config = dict(
    norm_eps=1e-05,
    init_std_down=0.0,
    warmup_steps=336,
    final_lr_fraction=0.0,
    steps=13276,
    dataset='wikipedia_en',
)
Each number is 128 + 24 x the weight over its row's rms, rounded and kept within 0 to 255. Layers, rows and columns count from 0. The size above them is the row's rms in percent of the matrix's.

# layer 3 attention output (transposed), 768x768, rms 0.0386, rows 304-309, columns 256-383
size [ 97 100 106  98 100  97]
[[128 109  93 147 141 110 148 141 103 128  79 148 138 146  82 144 120 113 127 134 142 107  96 130 145 153  68 117 166 148 170 146  62 119  95 111 131 156 153 122 135 124 135 136 155 146 119 144 135 145 117 127 126 143 131  93 126 110 139 121 137 113 139 152 147 134 132  78 109 163 148 130 164 136 113 141 131 143 120 153 141 137 157 134 124 115 154 126  99 103 118 124 162 100 122 139 154 109 110 119 157 129 122 113 129 122 136 133 136 178  98 124 144  99 129 105 156  58 125  99 100 134 172 177  99 125 140 117]
 [131 147 122 146  95 124 103 120 173 141 155 101 100 118 187 139 108 120 135 116 113 129 123  93 103 133 133 108 107 114 111 140 143 179 133 139 137 140 113 135 151 138 119 103 141 152 101 125  86  96 139 164 112  78 106 133 158 137 109 109 125 146 121  88 120  91  99 142 130 105  96 140  93 108 145 139 139 127 157 128 121 164 100 159  97 136 103 153 127 121 147 132 152 105 167 107 136  94 123 112  97 116 111 162 144 156 118 121 140 146 179 153 115 144 139 133 115 142 124 111 112  64  94 111  91 177 132 160]
 [138  99 137 113 162 122 147 148 175 134 115 106 135 165 142 125 123 129 122 121 141 153 104 143 126 161 123 168 122 171 125 129  82 110 143 102 151 109 163 151 132 103 215 125 106 118 124 128 146 146 154 115  82 129  99 133 132 143 133 162 145 103 127  85 143  99 153 142 124 138 144 138 160 107 134 150 123  91 140 144 105 114 138 171 130 142 145 179 158 113 142 150 131 102 100  90 107 142 159  97 129 140 126 147 123 140 127 147 177 182 158 133 138 113 159 113 121 120 118 128 151  93 101 121 136 120 180 130]
 [132  62 136 121 162 122 130 138 143  83 181 132  92 133 117 113 139 105 153  87 153  94 130 109 116 104 145 114 153 165 145 182 138 148 137  86  90 111 134 149 114 132  89 157 102 113 131 152 104 134 117 157 144 141 112 188 111 167  97 151 138 109 124 109 127 121  92 168 155 105 179 131  50 126 110 121 136 106 118 101 109 119  92 141 129 122  73  99 122 143 176 101 117 108 155 139 112 179 171  91 108 106 134 103 137 144  87 109 111 131 120 128 127  85 139  89 134 161 155 143 150  89 117  97 108 126 145 161]
 [ 85 128  95 123 119 120 141 107 123  86 163 133 113 133 116 110 109 109 167 120 137 123 138 148 109 159 144 147 130 122 121 160 110 124 122 161 115 118 140 165 133 141  95 147 122 107 145 108 131 128 123 141 164 155 104 139 152 158  86 154 161 140 148 141 109 149 130 169 111 119  91 121  95 139 110 135 157 153 120 139 113 118  93 103 122 118  89 105 135 150 114 169 127 124 167 149  97 140 124  65 145 146  95 126  65 156  69 135 107 151 113 148 115 146 132 121 102 125 126 157 150 103 112  79 142 112  92 141]
 [160 132 117 130 129  87 165 121 100 105 147 163 134 150  87 140 137 111 117 100 132 119 122 131 148 129 119  89 179 124 145 150  93 158 118 131 103 148 125 144 135 142 102 126 121 145 151 165 141 136 115 161 157 119 148 140 121 134 121 110 102 148 136 152 158 148 102 107 108 145 118 124 106 124 117 141 127 134 116 163 158 136 117 121 112 101 138 125  77 154 119 107 173  95 193 164 122 123 102 129 167 146 152  91 138 115 122 168 116 109  69 116 151 118  86  76 132 104 117  84  91 144 166 130 101 129 105 102]]
# layer 3 attention value, 768x768, rms 0.031, rows 305-309, columns 256-383
size [ 99 104  98  97  88]
[[122 131 138 129 155  77 168 109 154 106  86  92 148 116 127 178 151 157 122 145 140  69 148 143 124 135  95 144 118 170 144 125 150 103 166 121 159 141 163 165 102 153 129 127 154 114  92 116 173 151 126 123 116 180 142 154  97 141 114 158  86 119 130 141 165 145 129 125 126 164 100 143 129 148 109 117 103 116 116 140 134 125 121 147 118 134 176 123 108  98 117 130 107 124 108 122 120 128 104  95 108 118 138 145 140 150 118 153 147 126  82 136 130 141 135 146 181 146 138 144 134 119 159 168 170 129 122 104]
 [113 120 147 117 126 144  94  94  79 148 142 137 113  88  88 132 141 146 124 123 102 133 152 118 110 161 149 112 136  40 178 148  83 147 125 139 122 153 107 131 155 130 116 122 121 124 163 119 167 101 154 126 149 111 111 115 113 105 133 126 147  98 149 148  87 149  92 132  83  99 172 123 143 110 123 105 121 146 120 135 125 152 120 110 147 144 161  92 143 134 114 147 173 110 147 153 158 121 130 153 156 136 127 126 127 121 111 114 101 107  90 138  97 161 113 116 136 136 131 134 143 172 149 127 111 104 125 116]
 [148 201 151 113 122 114 103 124 158 204 138 151 162 104 123 136 104 134 145 152 142 173 142 116 117 156 124 150 114 113 139 118 118 133 138 133 175 160 120 134 127 136 148 145 122 131 139 162 165 122 149 113 123 105 122 125  94 112 130 134 119 142  98 129 120 141 126 117 125  96 129 176 173 122 103  86  83 140 140 111 135 147 198 132 165 143 206 157 139 130 138 124 126 121 115 155 157 159 121 126 145 144 135 147 110 133 179 168 156 191 110 122 126 182 135 131 141 108  80 122 117 145 119 149 166 126 136  91]
 [146 172 160 146 134 176 105 123 141 118 126 135 106 113 148 155 132 108 127 127 118  85 141 103 117 121 117 107 157 131 123 139 121 136 131 129 153 139 124  77  82 130 135 143 131 117 135 163 122 122 131 136 118 134 155 128 117 123 148 116 104 166 119 106 164  97 132  88 157  81 136 159 115 127 114 122 103 122 142  93 120 170 131 148 142 186 194 127 119 132 128 118 117 153 118  85 152 137 134 112 130 141 140 208 141 108 171 151 135  91 119 145 162 130 126 120 132 109 105 132 122 149 105 131 139 133 157  47]
 [ 76 133 100 158 118 163 150 163 136 128 122  94 114 129 167 124 105 142 150 112 120 119 100 125 162 124 105 149  66 156  88  99 141 143 142 142 166 169 144 135 126 117 135 129 149 134  92 143  93 140 117 112 131  97 129 126 122 103 140  97 137 115 126 124 117 114 152 161 136 116 135 131 109 130 116 102 100 140 117  90 140 136 113 177 115 140 101 169 145 133 147 143 106 149 107  82 108 165 124 128 114  92 124 138 108 137 153 117 137 136 155 124 124 147 170 140 147  88 133 155 136 122  76 108 147 123 121 158]]